Each number is 500 + 50 x the weight over its row's rms, rounded and kept within 0 to 999. Layers, rows and columns count from 0. Numbers have three digits each. The size before them is the row's rms in percent of the matrix's.

# layer 4 attention query, 128x128, rms 0.0827, rows 0-16,64-80, columns 0-127
146:500505483494547408521516439497471494434404486504572509450451550497488498463479537466394533568537438487569493448467449563533444461531546472508471522531472436555460454515530430578544483470476553506514547563626441525425528576521414438471491430503533571510541475505536589386573472439504567470446486489457427553606472541507556510524412584456549523466559527515536499485432525459503636539420
131:463492476486559454500463421527508460455388471552528445472440544441502539471522512473392575580552473469501435424462452571558477472540551539529422551532507489510461465466582492572523472456495475512514523521572493588423506455555401549446521443503538501448511600500511586446567494463499528454406464441476442490532404527543601503563483559482478533468454527555561549551457560454444604578412
080:550485463516511399496589472470490539539484489415540511427479508564494543495412537450433477511467513459624538536468485497532501464506486438538427439455534472530441464541454500526498536550444553576465530483575408497449449589458447367533473478559525585543536454567516548370542533445508587545493472572437447570593530506542436478553442485514606528460572471488496502452419460491498556544502
145:467446463488574455493534397499494511465380475515568483409431573483514544447545491458413562561484476468571489468486433552581459484508490518537434480537497457521443461510529525559509519518501500533517524472588492594417438544533403451474495444506499565470501541530547580412557490456489541450415444526424427555583453531542514492575412574515585555483505570544499545477423490473520597585441
126:508533509496414571501448590541489517468598485507439494602572466514504460546453481534574470439515536542393515545523592445437546521473529472472588524501488531498557521481501473434504466474534482438505489504431520394564568487519596574497511532461483422526496456461427406618428506529501467533527561469575557459452541528441501509408562444508404449546488461465491467496600492524467428386540
075:554434442519560444462522500447491527543434515429577489416489493575481526534466501452457540553468546459643526521459450513552497479552456474507399469495478461517446451516461508549541513509465523601460565533566398553429438531467437392510498492594477567557507479591554541402496518440507546486499449577443428532529482490553458478545442508597611553474581506489483567466422471451515537545486
070:426536533496446556543462488587499529483524439601434483585498541435515469454503487553525452460529425560396425489506514500460481519505550522497610530504518544499534570483549468477493541439542496381509427532452576475550620496539491577478522482481542480491517527423435468601510484521492449516438552469547522491461529533456604506399500526373450441467394555547531434548591495465429471481458
134:521482533532452616475443578500534522474578478526467511589519510500494506527492456506585427440524481556370532553546573443454549541497477500460603515498519518476543526501486467449509461498473467408502468500458511428573590470547597607510540528452512443514492485478420423610443521554505442522520594501562556456469530524462481536441569432468405450557458426456505448499601492512480434408542
073:478516531490462574460453557579485549483589464533497485593501566504523500450515546497543458449516444584359420538538541456478533589508527522473585478463494477521479509486487537469483510403525530370530456465464558472567639487592507553443531516492517509475545535479454456584553459515499523457527528472567462498505580537423551509437485533436388467475469475489507421601606505456421443485446
138:562492551509474554521446571501547461469572502456481519553528513522471488544492490519564433444488509549413564545575567437415569527490493512501546518482528557485541530480480422440487421527501466524498478486434527415569523482494622562519478556479488440553479449499452419595419528530513440499547535480519608448488523487485464544465610438531400458564496457464499484466610489548566410373606
269:462489417498507510472496414532482528533434431534537425486451526514507514449511479443442583523502464515514448490458469535624457517483483493535492454500499452552465480506504542525527505451498518444499472485553478576453494515531410458512561411539543580539573582551512534443589455484510614461411536555473377598501519587494521490472366568486578520431467472507519479502469489440401615585417
072:441550462548550404556544490443489493537467467511451474466544500556544539541502540464425496548448432409496453469477464558609415479472539452426400465563475486529467420523488502495580469548436514533552534533623516513531504523434484455554521459536557465419456449525533495476580501597509533433525518515392460526535455397536487502511472546508575490475464498489549483497429613480632605526459
094:470410467519447473502474533519471517552487481470469398501431547520469548466554459466572633422498524473416455541631504505511451539517453572474506487455498553514393546512502480449489452515543487517471594352466539443481578483517482528439521572491413425467575477503500521495484487430594549503485411565520474544503487526399541503557502498494527577543567604462442576469586486539466459491516
093:492519492467509434449498542471588592540471528521555447605496510495420543527562486525548499462545529533530509562598521455439531587398467486527448480434544465527443557530561526493437491438541416626536491469503501478422467525509503490506490479499360505580452573532478536424545582476455407433489544380491547522514563531456531560532465461429442474496472457494528491431484452394552532566471
099:458483470443481542465470468388516472532518385540536430596578495409484494544475546575481567471456586583522487467568460455462472507478494502519433558457494496437599491564537579528571501557595582543472446536466489465443465362568450500464530526523489515392519498485465578533474520510437603543487517462491474479568462540504452385527503482462498515537465584388499513509431458472512532483530
091:509448483434508566455510593560488565473519546477578569548542565515438547502551519381549450418491521490408414545598517478512522582548525547507498471337507419501443515542519537479522478525499545487511455421478458442533611486605439496501541503489435509572515548397515487460504567475536505465523478543563440504512570535464496528507515465455514584576508531423453417536549428539459449522457
094:512552574497515490560524430529425511465546455476515489506571584417446386411482572518464457494476428435582512489405495512499478479401529442486526497524580492497531467510466414499490562484483411465527533466496518565465468530535523480498538460381575504449523467494440411488555495534512464537525481516477551505544545613492626476589559461426551421498603450476502468621549460563537541493481
090:545524469474552480586515501481468485530575551575437427524555498419512543506559508390518558506483571425512495474582453544606511455471560487525403538508644519505426502523474551502547491446525473545550552483541584547380458523488465493575508446502505457387410524437426516421497492489558479422463448524355483584474442503454484562561531507474519511491505536507430479541455514541524468515469
091:451437471534541521456509471478444471520413589534444465497663494455477593500471490381493568550482568445542444475561434508551486464487509532552380411567533562503484475547487571514473561472429472502527568485532578556436406453530509509582498520487500514453491593435480508499580485487563448372474439513487506494496468521470479604471506547530502562520492599510465479438470466572497552453519
077:536569538504572483596539470522457522484554534567367458531541492459403505521496559504452506474572509460573511454474438548630525534485612517589458466566527458470456478466489514547537476492519540492523558470503545544381518479490524478530528469511491506453419464442405575353451465498544524492521418501382496504447464470485499455604483441518606487503528500524423468563515483486582531545466
146:543492499472548465544533448474478511503469582555441466476545524436472566513551539428470548549479567410553475424540394536608471471491565506594408478578625542461454502511424562509514543500529500540518556460573554609396439446491482502544493487486513487439410513441437550441529459504561447450503428493368522533488439495450508553569481493485537550510519572492435456508455452515569557525503
150:449489448515453576437449544550536509501499419445551550500447494579567452477493438553542465457532443586433508601475596461433521531518439462435596530411398480565544483458528450476504481476502478444482428531444432437621554535538511516471519496498491500570587534566543416622479528476456539532501554516608479501528543519508492475405498508515434462477496411512564534480548536475407456466503
074:479494508521512537578509416452468512508544523559423422492550515418370506487533573460519541525491576459524477406508382544617506527477549502520479510564597502514474507555439505504570500464534541508578542486498524534403475503486511462565530475552515498487451481444446624399521441525571490420533411486420492499479495413496469528617493461498534519483567527515440488596449460439522483601451
075:474504530516493518383493529586518481548473423467610533490440534561675531466404430505522475498577437537465435574535639442415500520490466502471557484430404446510530479535508475506481510491392460450461476553486479484563517512496441516460536476488482517539552514517567456523513549497384506511443602551593501469538573587489523530397484566462494525478485455484529501439543528499444490499478
134:483510462514460579440421544518520508528487402472570535503445517564538478509432467499537457485492432564453527585507624457457525514488467503462605567417429472541507482477492483496518483505472506473476460586448406445649578543528529546458500481466488498565605499537557457612469524492444536552472541515602477463531555518453515457392481510483403479481490387476581505505571535481419492451486
095:437502493532465551394462574563504470505481436449599545521472569566623494442462421478526459443551418563440481600511621436466507583510486508497565498403414472494556441474458457499504480482425464464504475503447464459593552519534457509493535492558514563547539524533558473549474528502418527505475606532599485514545583548476490520422474580468466488478470421451506462475566504495419474451459
108:535561491556456531545419480452500517463481482482566580473490423500467437542452547541518402461493453524453509551520577466397529454518493525444584563480485532493522504460518455534507511480561497519484467586500374448603597537527558583444489522473497453482554464506544453618510475475459486623545449429523543399571537476481480439451580432516392500504506448510614493465540538512487479424562
271:435460435494484601447480468563458546571495405523531403485472540518512517451520456440536561497499489568445456515518487522618486592464478512516538479506499428562443470533499539456550495460500480408560443473460476560501502501581430483517578413537544552524595575554487513521564463499505594439436523551507398590481555542438473498429396529499501550434461466497445470519536454448408505568401
059:440518464457495425445529478520428547513572503462481469519535556497377572566597522507540547537372446468396483478507437441499461526484509514476467531560488567426500551593602487448463471577494422462550454531500446409453353514516455406501434527524445526406485538537499484535529521427510547461493492444545509604420526536516531550526503516510389519568557494473465496518534510499537505545464
082:477516454440397539465448474453459575560500443518503397459411551494453545531534565410523436510473560515440514472530480468540392576502476478511547456449554539484479511495581515372485500587543495575540499464447479564498433489537459510400478468536438521510448566558523498607388555509517479531499467488504471511542608547461483438464516538411511510555493604479407521524434610503477512504523
102:531558607493526529559482471460521554542480345455463515494532464571543428394442585524492516528469461448605534402386508527524546489544505501477473466473528478446538513553533466511509487497583530542503520548518454537465545509534510513557411521485461439483555503490400597481475440499528443415481427444429450490506446415410481388489481501522569552502465424441506504549448580499534554582494
085:474514489472555585557508410475516583447482443509491541473496507480548538523494444475512437597488520614450477456488496520548526521557497596469479524433524537462560409448421500501510539514553531496451522497511403406495515497647529526516481436547527534603527554523502516538374509548563500498476552489563481418432445545460579564369429476558511490599548568552511456531424516494503512481444
073:560446550553457511530486524550500518425470491472432474483546494467426531422503539533558554505563468516459535501534468546531403539479541499450648492349506511535586449498569503521420569525492503458511493451433540586496538510510517554539470401486435502615473593491578392532446539542512509474426492495459497467586541459455400353571482446481480508523480497520498523506522569456466541489499
096:473523488613570582500469442499476452542460527504517550517470503427551550530560451533542499370578465586474503486420576474505559494442455438534506431504384386512489542454524512392492532510589489438551551445453511442456524537482465516519612543541461524454517471454552487506479456459441435466532575512536533460569570507526535563548499434435447548551518506491460491447530513440639443455522
# layer 4 attention key, 64x128, rms 0.0853, rows 0-16, columns 0-127
084:493604510530520568481505580552511502580625549459419499551495517517521481479550562463627457525462525558447488521529552469495483545497461469573597454432532469473461457526418589406465463514585482464452459473441527411495531553477585460453481523457434398561525454493482498516529535451527460474571563569557511459423519516440459479416506489545489482488528511488459435492585437596524384471481
174:510524481525525438440508527547471545533519471507515456494433576472522499498462532403446504569516393465540409508529474490552422534490481512552549454480490432553433424568454489566543492478481535464515528539611446523441579579546413416466546423520511529524551491508543585405609458487538560490425551558482371553494502531493517559487375562472547497430495503477467446549526502498493557565396
080:539591509524519461436499604497454477520532464466505511522456478535479449456492495437505459601512528490533419520492490468490498605523545528638594463467586464484470454610385502474504461485489538517424573494552437491459597584469496458495474453467543440594545403476577514381565476446508496561504556574562456540438491523503584501415418500444504443449497543531472451497539524530526546504465
121:505462480554535464380512549553493517517519474522513470553435641488519493509457505409485520531560384499480410519562470475553453610475505527522568487486489432524506463579412486540553463468449544457466534505575443538478601541515443439451536441525512460492554469497545594408524476537538534494469572548524379536466499530488512574497420606457561484449498489504424434520564523491510484581402
085:508523480438462598613492429460521471504492482481503480446565383504482484452515493615502476475430571525515571464437509504409553392501472471530447517487488558488505505442649505433460533510572465515577448472435527448527442479481468557537483524489465550521450512508466396666513505455470510479513449447473574451571506492493495426499544423532419501514473529502581561471446458504471486466610
131:474476437533518504367495581556483533491534475509514461531421619483535486523497526421483557532575421483483391504516477496528432598458529522539584483476511446550490435572408501513498478495465554445451543476588461509444630543506449452466501455496515481513546500493514554404539479508526553526498602570552404578476483550519525583506449588440552470453497427488421414530534521524491514549418
153:458496486453455579592489436499525467519512477495531498450565359536490492466564468597540464440442584547476580478431544516461556417520462472492483496510449545528513508426632506451463538530525455504584424492394538475551386482498530616508509514497495527514469557537481405625497487462469494453515439471503553484536543476483454414485537432578390532503481541495552564486521482517450429459553
062:480514458476471594622513442496475520511527514495460466452519425530503475528526513616490472465471560535506547518468494547463532378504450466523449491530464583505456474487656554431468496518559448459555406497431528445529434455444477556556520503475430525470421536536477328639498527462506561493522496508462577507535524553490458478522517446551387529459445507500507566466496469546443456447553
160:498506525455463568587497470469488479479499512457490526478560409534481498494546481623522472424460542541466578491469533524438576435507505459442461525514482585479544528402590506440464532536527452516566447463418553444572433468478562564528508521490469517524425537521467377620444486480476469514556484467513648447528511485506468455473594418554410513544510513529549553474496493530484459390610
045:514560463533451467598553478473574491534563465480489515536490462388585462435431549580433482530461452553550461535511508484354519346428458526533541438474495477519444479509636536510528466526511478466485481569502532399500487506450432412483577471514522469508488475522468471565547514471451579515478532563416532456580493520509593478555570500534501539456501431556552441455454457500537465463584
043:498479417507436554482487517575475496425470508478517506485534492482418519549501445468598500494486540560488537501528476536590573660587528470454452544492461473510488523509377506474514461575474432495488412370354514574601503468386576576541490527455439453490455580525500552484463510489468463500574492426534548572412554552481493498484501499535429511486508450473448546512494528558493460486457
327:509490547527489463561521511488525457432516586498481616534536496478479509491500502623503513444513489477516586501473526502390496443524528477458483534489532575501560590450484478496451489511465482514422514494512554490493485460422606478517440561492460441498419493419465484514413576517484400544554516468487653431494425486524525485567635469499500435566506433520536523463482546542602523399627
086:556511524456567555524536527521487467499538560523461463499474526450414463565521613588521543437491551577476533512472490465413573533486477568498488509527438557415555474379518528472578439560507555425519531489478513473533516523464533537376439537496429428511409563576488455535410402531375541442537447440515541491550479485494475502488628499447513566496489495475439487577502508487503444478409
094:521520538480449548482468538490540453465466517437505505477483523490504562541568438449523544434498463483519487561513541437529559501513533509545550419494493575463431495388378485571482531451488436582498552474460486517415492443488500519477531558502490463521526444589532466539445511470465418450403418662497473543410532563543594563500572456562573515438597548588540471456498574507543440550557
086:483522514420473601524482425568406532473471436442460481487516535539437543485523520515587623489430555590522470497519533501482517476516495501450565542499545498415576523446475520474550567458497596506514506503491555445505570527424480456445494521533542539457507531502556513511519447476544421504547552533455485527399576482498382469483386435475488473433680453470487510513494489435385571465493
078:507530465453459597502593503434533433508475521449485453515523489455526406509573561497507431442471503590489516545374494542487521531446543530454574437467493535471566491452483524514500515571584468487490525476476489440563546496553546560515464564523466509489469477581470389590406475504507500451587589534479584462509463558374491554429520374487459533526474553515444527528480482494486348462527
090:504545553534493485500492513340508593491519447398515431477447468548452484414451515479475477486576489482493558388517537545522474549493465520528492475427461521489466471473609477479402577470526552565541565511497585521455558480463546568493557413506438422515577542461450546494559427492521441546436582457438501519561573546467503433502580546442546418461498592437478464466551474507435544465488